Weights of a small GPT-style language model, trained from scratch on English Wikipedia: tied embeddings.
Each number is 128 + 24 x the weight over its row's rms, rounded and kept within 0 to 255. Layers, rows and columns count from 0. Numbers have three digits each. The size before them is the row's rms in percent of the matrix's.

# up: layer 4 MLP up, 512x128, rms 0.0975, rows 92-144, columns 0-127
# down: layer 4 MLP down (transposed), 512x128, rms 0.0853, rows 92-143, columns 0-127
up92 099:144152127132135112128108104103157153139048117187097130137133123108144115111112096121116120095147148112169142113126167191129088140119150138132116132115106121121100171105128150102103156151164089157132136101108167120115116108099150089137116100153156105125113119129142148085101160128169184117118099167108155105101129096112142143137108116119123131126120153179134167105132156126116121118135
down92 098:116102122116148125114094161130125174113146145110112128139138071134152150142105131158145111160138094101126097162166106110125147135144125135150139116122110120130111126115142165156175125123044153081059127143144119127148134127142120110131111130143129110105114125097108137162098078091116147150142156076136139130126160185147092139114117146115135156129108098120119139133141153132166143173090
up93 093:141138169088159153138145135127101144159114151112162134116076125091099163110138145137125127175087128119109085138106119111167145122110113114152128143135109102166134095129179151141155146132108114101149139157144176113133133076115126130122066120074139142131105129088148082097082111113138115122141128130157161113137126143122109138133150129103109105138141143129060135151143135097134084112123
down93 097:128145124101102160100176151121146182115168122120086123124128185170137162129148149133152134161134130115135097117101109141167117124114135117155114145110156144153151128106165135117115068149105143128103138127131118122119103102134118140129094127127175114131150135088143125091096119175100136137139147134164118136102118147121166139128173145106119088109105126116053099149111103128116107067118
up94 109:123124100136095127090089151142110108156165124175152163152105132100117123165188114076168120116131130146138095130109108119132133167153138101152098141120130155143167140113138150105144126105138139096114091131154167151135160133136122128152095129124176142114098090156132170130099098148119113093099125140101092133132134142117141128176087099149088122114090113128107129137143143140178086116139
down94 104:137099142145114133111138128105121098115108130080151148144108107095165120117121101163077145141096091087164114112149116173148106139151179141108165106135146161141148070117116110144112160121165165184143135107101119101172158096122145130145125086120107127115139157109127113112116154138099111135138160104116141112125160163112154140080125158137161093110104149140159114134160114144112148114121
up95 096:133139048155112080179154124133139126135117099121177161089079136107108143153095106121144120109131125175150129158061119129120111135130116165133142111131149184142111096109147127133190122123083129133170139130122150101140109113100118129127102150142089141117118152133110101156152131121119121148129126167108136122089179130128134123140126108138118152097167125132157141148144142104105130157140
down95 098:099145129130100103102151116069169147147111133171123122103120182096111103167141096134124138133120101100145138137123083122149131151097178092117117128125123141159163106133147144122130146091142101158160081145108152160123117132150149138094166108113095133113115103156109150177155163144140124148137109116102160136127151073107164102099142150126072150150122152119145109104143133123105120114103
up96 098:147179110137129172118124085148091136134091127105128129085185134121124111074144140124105163146149123093111107131107113110118066141160112134204105098123138094088114127125121120107163129164162140110117115131172150143117123135141155138125137093124116087112141113185148138157136132137182117154133122112126148147134080088126143123130128098141144155116134145099129162110131133150121131163132
down96 096:150139133116131179088108141118125124153131123141124144158122137098134127170128129139213119106150110134137166137111124144100135067103109099092116145134153104141115166105111121167130103139163101124159111151091109145160147067104125148083114161107141141110132144146109079143136127133160125096108109095149080142127123125142173110152126160113162108160135125127120147161129090107110102137131
up97 106:119076152133100116165101095172125152152111171088116108105127151124126119147150147092091146109114110141092101132134139152128136103114156102117116141130137084166184100120104127088142116146126149129158168138134128137153114131121088184117155130167142128145115118145115130148123150097117093106110131123157146106151194100121099146146158108140146137121145083060131123131122124115096108151116
down97 103:103108101106118144148125183129112104099139118102176122112118121128102156139098094147140155122140151140161131112146158142156159114097133133147128147070128154110125097131144113107210107092144108148144132116134108121086103158154074125153122126075097092122153179085127104167117122142105151129139104128140137146166085144143101100143133152145127165112110132112112122132114150132153127128156
up98 094:112077172120127126076082133191158125112129113087137136133078119121087157131134148130101170136152110121120116116186135062120103143138116097115139156138130160153124145105110132134135128123097124179140141125146126109137095125142127105148091096126124146119137118150134111123112171170158081111087140152141158160107145122102121125117122076140094134145134119112119140122163149130103115151157
down98 097:107146176158114129162114119157139107128124119135139117133140105113126141157110131110087070095114157073188149123108158123157135139111144140126178120151133095139114103165134117149093148126159108097121124144133138115115139123107156114106133129113166122145150121088106101085156057144137126132198116105110106134143107133132145131153148142125137101096114105129156132082101136117113139188136
up99 109:148145132155149103154157096091098152128106110125094128130117107132137113106124101157141147122163150101141117140151111107130144161141179143126168101125124093084102122084138112128147129091124123133111153095162144129105106113160152117152112120150189147102113120156141159136157077116122131145119094162078160143116168132148096102149145120125145121146087116096130078159136129160178113158155
down99 111:164154172112153122132121126104117137126104136120125143120145115136112098116140132128105121116094147147144106129082100119087108122153141145093123178111114158106128118146136087155088172137095166107132166157147158112126125156143123123134188097114145104132146158104162155136142161116098134128175129149123102131103142128140148097142141127125101151132087070128109144041127105150127144109165
up100 094:127115165180156126139124129155139086137131159118144113132141112140116159167138112121168107156176165124102134154134167112126122141141104135142102142093126125137073100116156152097102110091154096139089083080144153134117136165132155156139124112131120137069146086132138160137105170131089152171127116163120116084132140152100099122131109094140136139114121163113136120093125132148110171116126
down100 099:117124084131106174130110149128128125131118126110131108153145127120136086121148120171111099128127126108157124097085095126136151119159129117136128126146117108121190152102137140105086156131127158093146174143125098103167131099155101122136164155077127115159117159119123119074148141093173113152138160107177078126131112137170154097141148154155066106113109110136128115148132110143129128124163
up101 082:107121163105164126136121098106148100115076108115124098120090185114131094141117136138116130164112156193119122159109122083132105134096153124136150104161138130103108149149161160119110146110140095178126142138115139170140100096093127148115142118129103129120160142128171186100106137108145132112108129146123117130123125135130080098095077101169101130109148141142158131116149152132081131106145
down101 076:150105134147084122108133106151125120156136144125091111163137170107138130158098139142161125139130147129130154094150183132117128123117122108094147114157092161123089151117127152129124151124131136113109114107192147144150121105101170112136086106111148118151132116133155148103107156086117157121100114116137141107156196149114032135161120111105148101121139100128139122122109114112165109140160
up102 095:110149136119137090123132142125164137112101146111116187137123145124164088130170140103109133116089116175120105111147162113111119120111102137112150109117153127085134179083109134144168137117119157138102121119104110152177127100111095131122115134180140103112137121099088126114155148123152093150110144139177094107122129154119149116140134138130128118184175142132164156128125112072174136114165
down102 103:121123134106121147112088155122128139156129133143146167146113122134127094137117151138154131100116111117146129141121137159114136116084080117121147111155128115140141138149155079162114153150139129112140145126176095120148109106098103136142099101133121115123117107108124105100128129158179172131138157110164107085092172138180128132087160161056135092146127112103137077129134119159147106190119
up103 105:171142115122154104171113129129081116178128110119096091121111079152152162137160148121124120126127140123146138101151110128146110128150113106092114143151146108141126134142135128084101139106173170137097131099124103120106163119113107117153097116119151147122090107153146162131174125154162113097114137140163108093094099113129099165075118143131120170109080152154105152144140138152152126182117
down103 110:147134131102177148101089151095140153129183143087149091146144101136139084139136124149104102144116123143107115113110133146148088101132164140139112142130124116116161147131151152166152164175119121115119161120085095162100102180125151121135156114131107177107119126116093146139139108123100109127116092087153107111140176156113157134140182101113119132131120090132111111138106111103136077129109
up104 097:150095109129149159124104147146125092135055104107128130099156124138090153116115116140141140168158105104117126136187162106134148150135111141162143113119150164106120123118106096144120117137107130121135124148147135162132128119103106132067110154086121127113133074141122138124102142118157136176092110115103179166145107143109128168111127141095101133159100125150080170093142142110159118095128
down104 100:132165146115140106154119137123123120128136131110105126123077147105205108195147112117131121082084149157149137103075110159139120122121161108136133109174128090119158130099151115126138113102136125133074118101146109129091124140151143109121145143158157152151145180088129118154161143118083089096134144135170105111115137108137116126113127133177158126139115141086147161130124132121097121147130
up105 108:155149146124083133106112121101118066156117167144103116181089148100097171149112144090152140129173144119109113132102116131125110140120145150122112098097098113144114123103133157131140101142103134177145137151106106124127147152092133082159158099075125137147114144145130105092130143166164164131121103160137118080097121168140141146138129169093140128104111134152145105116130119159132127165159
down105 109:144132123135110126107147153153186117150098116098117145120135077149103095168141116136134173134101087092111081138116142138111121148136106114137126154111146125076108109157114095138125108129115103123162131098107158154172110101100137135173150128106141141143128094123148159135148141092121158144128141115139084138147109126145116116133151120133117128093122091149193109139096131099153211141120
up106 105:109101170117077132111114111127072134167143146138115128116098091136134129119140118136148123151140131117171180137086148120156147163106092131087132134101081144140145109141074122172161198157142125155146140166141137151090121100121128095108149088138095106111142144105129168121135123122141144145086142147146150112150108092119107076104150128123088137147116133113127127112158121109136136137136
down106 104:179143121121133101142163116136119113126180128131167117124139127134144113123134109124154160157105090104136129085059115113181162097152139096138108104149120150124103090146130099126079111192125126142138105159124124092120131132065140115104141107132177085112130123157123125140109130137090142128166138135112124138106097155139150161171123107139126143163156121094157123119096104130122132139164
up107 098:139116153120125105155095127104122114129133128101121049116111171066147126124134123149095129133133112138122148142098167113129110179159136103146124147116149114167142139135109119105158125115086128139130123108153179152110127134152118126156076135158118144099111156157107138157192176135107119128080163077114112149114135131139117112125061142102100127149120137134137139126109125144085135127103
down107 109:154063123101150170141167151109154122076149116109138136148143124181139100124127106132153136135099122125126094113164117117118169090097126159138132104111120123141136143121133125102100130129169146109114132177144103068122135143112128104106165125124143109144125103087146143101089148117128098152162098136124117146181087124143130163105148143114111142176167080125106093128133158134149145121156
up108 098:167158135135110124143154137131136174197094110114138121110149104103149104113112122153148120101113125200151186131144126124122158118108129109096138127136118118141123119134123124114122103084112173167076112121073110144115123137142146089160115128126165109136101122140123119129150147145139098097126151180102110131156120176116122110120169107087113117096155105159120149102168136090115110137135
down108 098:144165110115112129167126091123125114140132103120148066108133167123120146138118130066111154130128151084120098099088132128092121122157095120150138171126162126173142133112128109124145135137094117107153157062163132162171091087118126162139164138166083128127139158150129170098099096134117123159141134098122134147133152112137090162142106142118140100133094145143156149125112155113129136128123
up109 100:105140106156104103153120094127120097123165112095175182144103131108155091117097112137113119153131121122122151134152163137132119153099146181094133101123131115157089135142087112170154112112105127082119134135163113113162159119135134151108108116088115175162124136173100124121100130092157104120166121160124114123150125145106132153117121170096123135120205128154131115108140123106102141152112
down109 099:133170135116086123128090091080123129089134116101123126078091109132133088180178153119117128122156080128140149127155106162142100122143130168146108141141087126152120159140124130114145140140104140147108129117142129102154152131144130124167107085126115139144149125118151093087181134082093125125112129120157123114162143167131105106099118166095139135137146157153119172139131156084147113132163
up110 094:126139131147113129137133164146103077095133126138122121150096145112124184103117072107145147157153108116159100143151115077131112125112145175174149090118095142163104109162079144132096131152137132135099126128152164155144111120115146125104179126176175103091103115109108131129137136122116141129100143131152130133145160118109139160102112110104099134083136133113116153112140176146101177140126
down110 103:095141115152144124149099125115158147169085133157116111150119109111098101110117129166169100099119088116124111149115156138143165139137124094145102166171101135130139061132138101133146140115099169190133158104120094114145113120120154115127136123140116097114109107109112102191120155154146100129157156118111090121135142142133117130144157178128162110136138150139147126111101093119098085167118
up111 094:125139138144100110091135139112118104099111111140151148104171147088136118104112107093140100127163162146138142156112121096118122110056096153139145118138115154130164156148135120112103120172107116120159079115186097116103144111125113139153095139162136129150113137182126082121178122110153096130107143133137135116086163118136127138129157111110184156138120130102121152154127168159127146108164
down111 095:130078121169145138151153114123103132126110155138112110148145109133113129108120131124141136141142127133086151104091097168157161138117120109141142166115138113106092128165188113123184093131128160120163153109128120135130077169147108109108080112117105129099133133157155155144107126111092128146149116111140142130128193128122052111102099138129077130132153120136159122115128115113178108158120
up112 099:139107127123158144154126119090110120185102138099130157137096143111088147115118127108147089114134110116151109139133170155120147174147116061158141143150116132152127102094174130080178124119138142138129080109114133105126122126131151090085136122115090122133134085164125148140109117146105163148099103138101139149135138102145119137086133135142158116130136213118133127138155134082127115118149
down112 096:155134127088121155115111116093132146128174131133144095143127113134134090099101120165109097171130152124121131085105131151113144106151118126098169153108155124142148122154144117147084152120114153141122125143116103184130121116129151140092169122158135131140157165105106143091145129097128115103126127136148137099167091121215142085125130077125139150154128117116114116127103144095147060136120
up113 103:160095145135155135121105127078085134145128141168104092096143113127157137132131156177107158166103129173102137157155125092143110093135129123106112114105149135121167113141102127121129133129160104147130122136121135168148103101103145146075169127139077095139143084129138108109109195112133159103111143118147130089160117122141105136145117139097111154165152155124167130141164130152122136117080
down113 100:144138099098092110172132147094158089132139107117103145117147114125127143179120108116120120104117123130088109144107097101120162107141160140121112147125095137099099156118172146103097155113133145118121178115140123100147144136117080160113139097146112126180089144113110127147152104125132151112183153183105151158090110171139140112173133104116131095156124134130101127138108119155105156144172
up114 094:124109102138130141134172115117156135133124121077169108102110126088114143139133123194171130161119079133112131122138130111109176149108133121115132139119097094152156133140086132118149145080168124137136129163116110168136109123134072165150141137091143155154144099112105150156126130036129136124144118153128148113124116141151138103117126113112101150102171113121119172119138137079152130128135
down114 091:167145067122117103146109083122146139109127136107146125105131113144136129154138144128110137161098103143077096149160119136086150135113125139098137150155105134138156095121113150113144119100161099148135126161136111122130149185118095139139155135162128152163142129100122164143161093133118077125118136090126105161132157136103149081121112114156141092109135113170070145107141108121129139196101
up115 110:110146114114133089136088099126151167153080132117110137133087133129128104146150143113126115093109109094107094088121102151157113154099107100143122161139123169104150119121117124113205140131174130118131088155134154165116124151083132069131118134166106182120100122171106130125151100080124140133139137140122123153099128131128090169126139134114125124109147144132158124099154151146162093149132
down115 110:141123148125107139106141147162111172131083176109090123125116170118138133121138089137156106129135152148162149133155124157106122126127153072168156138143122123143114157085076147131109120097131175131121130088137124124174158105114094140135097150137087113140144127127088147141118119115084137129124149112169137122089132090123162140185170111126105076132126124135127113140136151114093078146113
up116 101:127141150171137094160157117108127117125085162136163161131128116095145135120154081111119102141148114095112129138125123140166159160122114131102140136126150080108114127133118213118128106119106165148130144112125070152098146092117118155128103113150115157092133177121125106116130133179148130150104123130125101112145144145144099153072109109088114125133157090150137140117123171159129100138098
down116 099:107148174157108150134119138090149139111126164142112128137095137142064135094104135091128145123105177157143111148086104108117140112115162116151141147150115158151149122106140121153130156100118104144132161126153095100094114115094141113131149135122110139136133111136128148130078151128072114084141145126131154130122094169098137099186131153133186085116180133119087096121138112117147146139124
up117 095:088165141189092127127149139174103135175138125123122114131128117117120111114123150159097130149130135154102145160180106146128128121136140111092095137146137074099134127178128085081147088139120139119106106153162107097143136124130113124133138178131158156148156130115133079125129060102149110167125123167155136141108159100140102155134108136114136145182118147112123118138140128126151150125161
down117 099:139168169118135128144160114114197114134134121134061090114164100123128111153100132150108129162135135085131163086090155178132131141117102153093097093147133121114134141107117102111136108096128144163117107197129136144127124142098135105120125156114136128146107139168132104137119090089118148160115111125149120177127129105154086153110092174156138094152104126130134119136140129120120134154126
up118 105:153130147178132128152121099191111130152133150162108126150111060111136152119134129133128097102162112105114113107135160110119129116133109104142073138114141097139124147099123098140165118121141124142110128170122137129164131139117121133114105125100146120090146144140142092141138092128147160086132137151157114100122089116101091159117125116110122188169090144133172102128131101140087167112186
down118 104:120089143103126135096112155123178132108124146142129121137114175139130167140157086129114128136119181108138128129062102116146135169131119138125133210156136095131141115101122149145122118121119112110175096138161160135148128140103092091159127105108142140144166150180137158103121128126122122119093103144139117069139138104138121111113132103164101136128090151120110163137122090081112147114122
up119 103:093150117120123101116106100112135111170127139069158149134113143104113110125121095082113156136138153177136149138126134119138060076158085107154112160173173168111125134146161133133096133128139135127111153119145149122122106154118128160086117127106097119136135106164108144125118161114182160119139145149103107155141100109118073106127101126163135142147163128160125148119125159112144160138113
down119 097:145138149159121096147085131115094109145139140109085132083150126092172108161138122135150121127112162143137151098139105132105121107156131152113155169150121168155140144139126102114130117178146097131157103078133138123108151089153130095157157087134130144110167097162129097077152150180110125110135108143119126158160152081093138117144099136146138138122102114114078095102101143145119132129132
up120 098:156102143125153129104161104113161158158127120085153143124143077102115134134134131123136126109152120110106127161168139104084121131116082147131151119119162132133188136151123111121137127107093155135119110114126142118138165083142135093118160096136171072146134122112107081163121148176087107130102134124118126129077110085154104135078128144164142114138152117167102114088134164131120106143141
down120 098:128088161145127156078158124158169161144152138134126129154128174120131066148159155100142129089098085109108122121123116125094106141103153123131117129113145160102108134147145130118101141159110105116117135194094133148113111136120116164099123135088141138097134079110169129126144167135143133133176106104125163113156170099115138127103133098110160114165122147132138136106111097124075115147148
up121 104:095114168080127158104109109119156115160128112095129159114113120116106134129164140104103124099120153114131113177117136117176115139134099123123091134115064117110148190127128104152142126165141146117139111146158156133178137095145130109147140176129147132122091079162151174115103132155164124145131129147114124130104125109136204122132119107120125164147094090124129116107129142143175123112134
down121 107:107155150136150124136079117110160143110143121125148176121120166160096091098108150101110167129167109144137125127129105105090113123133138139121117077169096137139109110144106164128107177143136142151123112136126111141114070142120096138142125126131125165180102122128098136156138115141179145116137167130092128128117132101110110171117144108131133131113143172088161135094084124156063107126152
up122 093:118150091121099136111114144156109107165131152052130086130112089138109130141108114124107165118143133114140118127135108116144088148120150154176153114107156091171127158127124115103092128125122116136131132170134103192126145145132124121118096117131105161144130096131125127156146088132120155175158159140108130104169164156206123130127135163126109130147131140098122131070126147138126157105144
down122 099:141121117121157133131138106120127159112170120172116139138108161124110137090160135097155123089113181125111101112152108133136140102143069147128148119154129157142152189105165120128124126118106158132120125112180108126124098148145105138121147114150146125092127121170182138103137132145113110121091126103157164091128117129047125119085108138139143116177094095148132118137080149118112125145126
up123 090:087151149098156100176155102171124149144134128106172160119086130111108157165089141102136144144121099105140106115149132133114108155113113140139141122117093116145159112141111160178156134129119163095181097113145134146127143123114144133145135088132105144148146107196167149086090129130098145134123148115117092091125144162164142152150128130149115145152125087131159082140118151137142109149110
down123 090:109120099159097115127086133099120153121123144146117131116161127117160140152154124113155120154160147125140136175110108092153157135132117119136153126124151090115113143106117106123168095157106140148079097112136142125149110132130109146144159119140087125141121154081077170130146163102176105109141169125130155140169125133084151166100123150102079089160156122132079099131106131116141077122132
up124 092:100134123166128109139127109095151098120134127144172159122138121066135161138132121124083126099139127119114181102127117122104073123110135161116079126094142130170110122141111128146122113125106108175178143077148118141148144116142107141136146134139143137133154129114103106129147152080128085115095122127148123114123166083148112121125100111180085134103116100180107167148118132102114156166112
down124 087:103124166106110176135108166121180147154147153112108115105087140141164123159117155084115147116153137129098167134121107123079111141138137126145127120120131131129118133127117108146122149097104110133137098131168091111120142121117161111142135161104078132147143100148155102113142093147147142124162107111178090112092098145152116099159134130147123103137133171138068135125116084081146160167161
up125 111:160104103098112170144125169105126085153089106103139145132160128109140088132113114095115162130151157082104130145108167124125144145073139127110128124118115135126081101099167115097134165122115149134119145111125135095129110107117159130124115143093110146098119133154144105135130109127129154132163113154126129144177132081120148122093147145157092143117178110133134144090136114084201127165108
down125 116:121128096126187120123134123123136146130117103100140118140130142114097127133152129114153110119184122079118124088160110115132130108161115143145113153136127128169157131093139135118138135139159131176114140125110121131159131160145156126076070139129109101156133092146121132146138136092122171107132143174128084085124096148131124139122120099083084098133126153182131084192137172104136119117109
up126 097:140125138140128086165157107103119115144131103171114090166114130098115126108122161090142139097126123127116161114121122100134140160121128119136108130137147107098135116131119082108102121108169139078086104110087139152167093093108138098091145144145167147136076182128138138113134114134104153105174116181148116128151137089141139144141125161148163152130131110093135104113129163190144124150130
down126 093:120117135111078126126130160164132113100132101078089146129157082147077118172133131152188137080121119159122159144144102144102099139147095136117167119095135148121133160123141151101153127127147098145129131102159119097180112110123089124128098130136124133142182135136144116115163110132120100156139159127102116112076173107144097108102155158106111126152146129148141173110147133112122146104127
up127 100:090118145089116163118110099114096101176118126141159180117109104103101124108122151121141127174136149132131171118142132138144142129094130112136155174102106138151182133114119123149117136125126106093128127139167129098126169098158115094113118130122150173073072087139188116146152133136105109135136119150137113100121149133129134168092150130083104131159129177113136093106145115139124098136138
down127 099:130145153127123161165130131129117157125159096161114099117173094118128108131120125135121118151100156126126147087169120136134138166121149129077111148121134138127177162135109121116075158175122151145087146130159104139122123149105086140110113123125150078118107159150122124175143085118086131147145130116117070163138144096077131153161099134109124149124143094103128086117151121128106088156135
up128 110:174177101147123139156123106117174091138077141133147120135125153121141111147123128103091157096107128117142103110136103067134083099140151078111108105137144124167137164142141148125101096078128180137129111118168147154127135152162139093094135108147153123121114128102142119145158153150127130108128159092130103119095158105125120144120158119174152168130160107139108109090146134113125156143106
down128 106:122156111121162150116171121136105154125129142103159140161125143135135170095138134135136108158139106119139098134093147145140128149142141097138135177108097129103087138073120083137157146152129122137086116100104140124096145131140144145074135131123095131108117107149133112147122176121107139102145115036113160125157104147144155128118088102130154106142124155108159143155119140137098062153128
up129 098:162160100114100065118089127130159076153130126087153115114134159098123125087133080170123083129141151136094132136134117115133132133146164143121127139121098101108146101130135129117138142111175122126095152120087109151145127105127107138151094134170115091164135118158076157114127112145146112176151126122163148151100164119141130136155126073148145131122164127131168140146116116164099155124110
down129 096:144136140146163120161124113167152187095163119135132157143153174149066122156132123083142130141122110137138145078113118115141153125132103171089113113091116120111122134118152117134150099121101104141109151164121078109129144142106131131095124125135131119090083147128091140088176145102159101104142172061149136131129120086151139127132143145122123132114142088147134151155164124136118142120106
up130 087:168122132126143125121127117079144138145148153114142162148132143107182166145127095111102167095116133128152100129155130141139116165084146149132120094092175127170125152087091133113109122114132105124083145160139148097115160132072125104121158096138121131095145168141140118135093126092130100133150088104123116112109109130116185158151134183135084146127137141141142132117166137105134094110112
down130 083:115131148129113141142134094094128133173086097132142135119142141108164129165116085125092077119150114138104136108136151134172104127117156121127120166159142118099135108116148143152098148082171131154171155129090136106132114146104152127125090156134105122155176113121109111133141107109163162129127132102110150166098117125152117142137125105182111103120084119131147046145124121142159164108108
up131 110:140142139140136109163096136110149103129145112160101080141133125073125088156122093114106144151147123109141131072117147118145147143084128183134138162137105138085098121146084116162113121115107137101097124147151146170144150135087094091151148126145125141112114142114134126152126133121165134122101116150157174151106092147138158075126123157124107105145110156095111150140149125175170153155138
down131 112:143149123134107106120160141146159159114123119094095140094166113152074124099168167103106149095135146127104151144113111136152143125097147074168106144126171155108165118150145126124146130158111150128156105082151100136119149155112138150141108119100117117121136116126133115181122098114115106156126131153093087137132149059146142127135104092135140158124142076168102127161164127114120094111125
up132 090:149142164124106094099168115070147130166141096117132094154146091128109137144137139100139173089106098065101103115174103124145119137140137130076117158160133075130117110093136112108109140139138100162135133126148168125125138118126155106114108181130150119144119152132169090118130113074117155096122118162110138129123110120116118167133126138154167129160114106149130165110126119150133156158133
down132 091:150126131165142131161109134133151078161129110159153116115109125135148154133115175143112102096121119139148169133157137112115136098140100116174146125140137135129094118107094130087177149178106108150139141084070124122136119141069113134140105115092107141154145130108113105141126111154087120129179150100115152139106123150089128118155153154115114129110128162168101159147076143115129081136138
up133 109:119106112148124115163090080144123127135095109129141098127118173129133128138134129136124093147137121172120178155164103121087164112114131092143142082145173096148139107116102143132132135115146131129144115117105168116083115109156160169145123134157152121115118101114141114141123115143142089108116114175133184099174114133140119162121073136101100127066135130119138158136109144115158139099176
down133 112:084133135154125142090146128136149084120143134111094121105134150161137120124151178167125115115165115168157108141146099122118128129141144113097109112124104119140146102137105148080100146170130135139152144103126142126112125167144166091118094111120146121115143121128075083129071130163139170144089133113101153103104130137128130131141098134148051097133167137121161185134160136115131131111153
up134 113:128127122148086107093113127103161102138116165148064151159126140092134124120140082155137157132106119073104120141121158123119131099070144121105133121111149162149131110101141151151182126116102110126118124133158132143166106186101116142168160127154126119130125169099151145159151108085125161147113133147085134089116143096122145116129120079132135124161133083139129126126159138141088110146134
down134 110:129146098101078093155157095137083144096142128150187140159133122100150100153118156135127127150117095131143102087121133153109136148154123131117124132154158110116090123141136080137128090115132180112111154101093095114142112148130177161113144151123159127108134183130101161094136108121124110178112139134118125115132158159127137104085129161189106138103098146141096145118129111139114101127115
up135 102:121185113165084126128114138111126086158124105070111145125108149120121112119135135122108179124159057111124138123147134150120132113133153115109152120145151093172123129149118147117116128144125079097171142097116142117123123131091187130080137167105123112172096156087118129133121141133103119125118127168180098120121127129100112125117171170161123107132156134083153136121124150124125131154129
down135 102:102128130128104091161117098113168142126152141149111114166098124108153169124130098125113167162137106143134120123119115096129116093155108134103113162100082108165156116100105169106121143124098185128128111119143131146157138134122143110172163103090131145138134129137144138094093126189141173120095165128115134113111139132132128067135151104139164152180134077110125124147096132138121086124131
up136 102:151166195140098150127071140148156164135133089117083102108128070143092109153129141140085143154117149133133109100145150122144155150163105133151146107174124102110176120103145137120160125096160156107109148118166125140130169143105110132104124128110095159134155085144135113154116148116120130139083136120156159122119121117155152114103091131122166124126106116146119122168143107123179122137120
down136 105:138102151153098064136147134112123125125143169110127159096138109198126180099143152164102149114126090111103122139150130143142134138111113149122120123119141147174165127139120101112178113099147126098090131128097167110091104113107144124141131148109140130115095138156088093132148127131129114167107170120139128149099188134113088127155146116131075141113136167134148111096148129089138118124102
up137 104:148166124138112127154147111125101090169103111121134130135111114089100142143142112111175113090165153116090116129148120115170130107124157119100106122118089097153128127159146133148108092127167119147172124131136118165132084096121125115154122159156151135124142152148141145140137141148147129146083103141130083182150064107147116124127084156113107147137088146171098098158159134166124141103120
down137 107:132101142092131135141128087132128147144143106109119154106154115171144160148137124136099167146147146128106118131114167138165116097139149106101093154135083126137085140157135110097068125172124131112125093157119123103152160119157132174102121089116154114087113154093095110123134116106158116111133114138112127124189100122111140190167155181093113099135119112149155135112127113129143107134148
up138 095:157088161143149149110109149191143127101114120124124134080123094109150164119126134115101150089130112132108137122099121161110117136134134152125106098160139105148104109097113123132141084080150112123117093129112184137127109184172115127130131099118163131097098141132132130141163137133114132116088104186125157175191128125128146107135133111076137151107134107128102111155159122150130119130168
down138 099:154140137140129118141148120152131120123143138148119168118070115122137122178139131104124113150142149118112135120062075154099156157126113142114104148136125124113156132131151124127083168135110128125143132171154104077151097102133152150141117124146121073182137131127096100124145161081116089153147144126142177098122152081104123142097121115144145159123067116143160146138161113105109140144108
up139 100:120143135128119109130110112111145090158087125132166142123135143107158080138177121115097108152106148174125124144173171124088087146129164117129104112161083138119107127128138109100132161178093132150105117113127101103121107131119115147087116174137148133129106096115059157120164122107112101094167181143145161125114114094126144138131169137139123116131168152127124121124146125113168124113151
down139 096:174126111137076137139152112117163151109144133100079102161129094150130144150129130127140110120133098084102108139165123115178170128140120108147124140121165163129160136145104120160110130093164077105144178154148142113187140111119118096186128122126110105127159127125144106138125150127125110154154135117132080103140122159122091092154103100120137119134139113113107151098157124144110091127084
up140 096:112119141143136109164186109164139120101139133116145145137140086103104121113124115069136118131098109113108139146161165132133135160150099118128141106113153152092148146139171096133111101085138125087147134124132142126169114106095134089122155103122105152131096124107160178140121139097111099147158161182129102132138117100152065147131174137070111121098145129155124114148122137099106158126131
down140 089:098123126127133132104117136161134109152094093102095132136072091123103087139123161106107159118155160131182160136159087155113131145100135107122120153124137149133133152143140131106136106072137157103159105133123106125139114123161124115098130148129149098148098114105164085095091131120144136122125166167171157130122124081148111179095137152161174143140135104143094100157125140142117128165142
up141 103:112090169168088127075140092158115092130111109165152131173119089112147135120136103123135128154108147085110099115138160096099127140123148167148108154102109138099210163136127114126117111108119137123123117141168088170089141145163089115170136126078143160113095124118112162158113124135154124146096112147111131105149154132115140153142109144098130148098121103135119133134159125128136137138124
down141 103:138155126119144088058113183128133133192083125154104120074090161140113135137094129097144107125123117103092152126110104141124138125122102132111150147125143129128154128119122105151144155172120121128142119098134126130115160127110130106131155178135118137144139142111114136139146124136190084139122183083173117128099099155118114183104150154126087091128132158124122109117123171143129111123131
up142 076:118111128142144152140121096168145144151174129108143093143146112107113119104142139163099140088123134097131120141141110124121079117075119097113134083110117105099082127164126101163205138077128144150111104138111125133123082154155114099106175141106125103132147119071162120159122093113140135123150136130123102129138165128120138147128136154158123140115109079156118136125146134150172117085130
down142 080:125090112136152148129131113095114149086165147119149114113142139113127150135142112158192119132117079115163101104117120120147131107161116127129132139111136174109150116114091148146140118122138105162103085132140091095125105124091199130137124154144159120117125146145105119124124172114189110115117090105134146150135098109111141183119155154151097128118163129078089163144149119153118117090105
up143 102:133122145112120108105147088152129148170113122103150160150096172106122102152158079114107137130139136124147111131121137118118086142108109185113136145195100089077136091142094108142130137079123116123105122141102126175108150113146119167160111148162143132126132131125138155123167079135163126125147108136143142147108173135152151105112164095161128105143160095132132118139089100103107134113109
down143 108:151138123174112153126136113085162123135114136116109133124137128136118125146126202159116077148144130083101159138113140119125141112117126158178096086109144148131134131111141146153110162104147124117147154161125109096166106168141137127139151138144131103102152087120063110104131166161120101142180114098128129087148127076128147123105137111137120109123118092122094102121101167101162115156124
up144 093:110123114114112158081136117123128111116118106132140103106157093129124126105091191117114094143127089107113125161134185166056120138128122144140130118109183096130105124112124157130141129103137140151187164153129127131118141158125121120108120120154099111085125164187134102127154108148122141130108160127084127133141149130190088164126108105108160132141137109127087122137129117154156154141135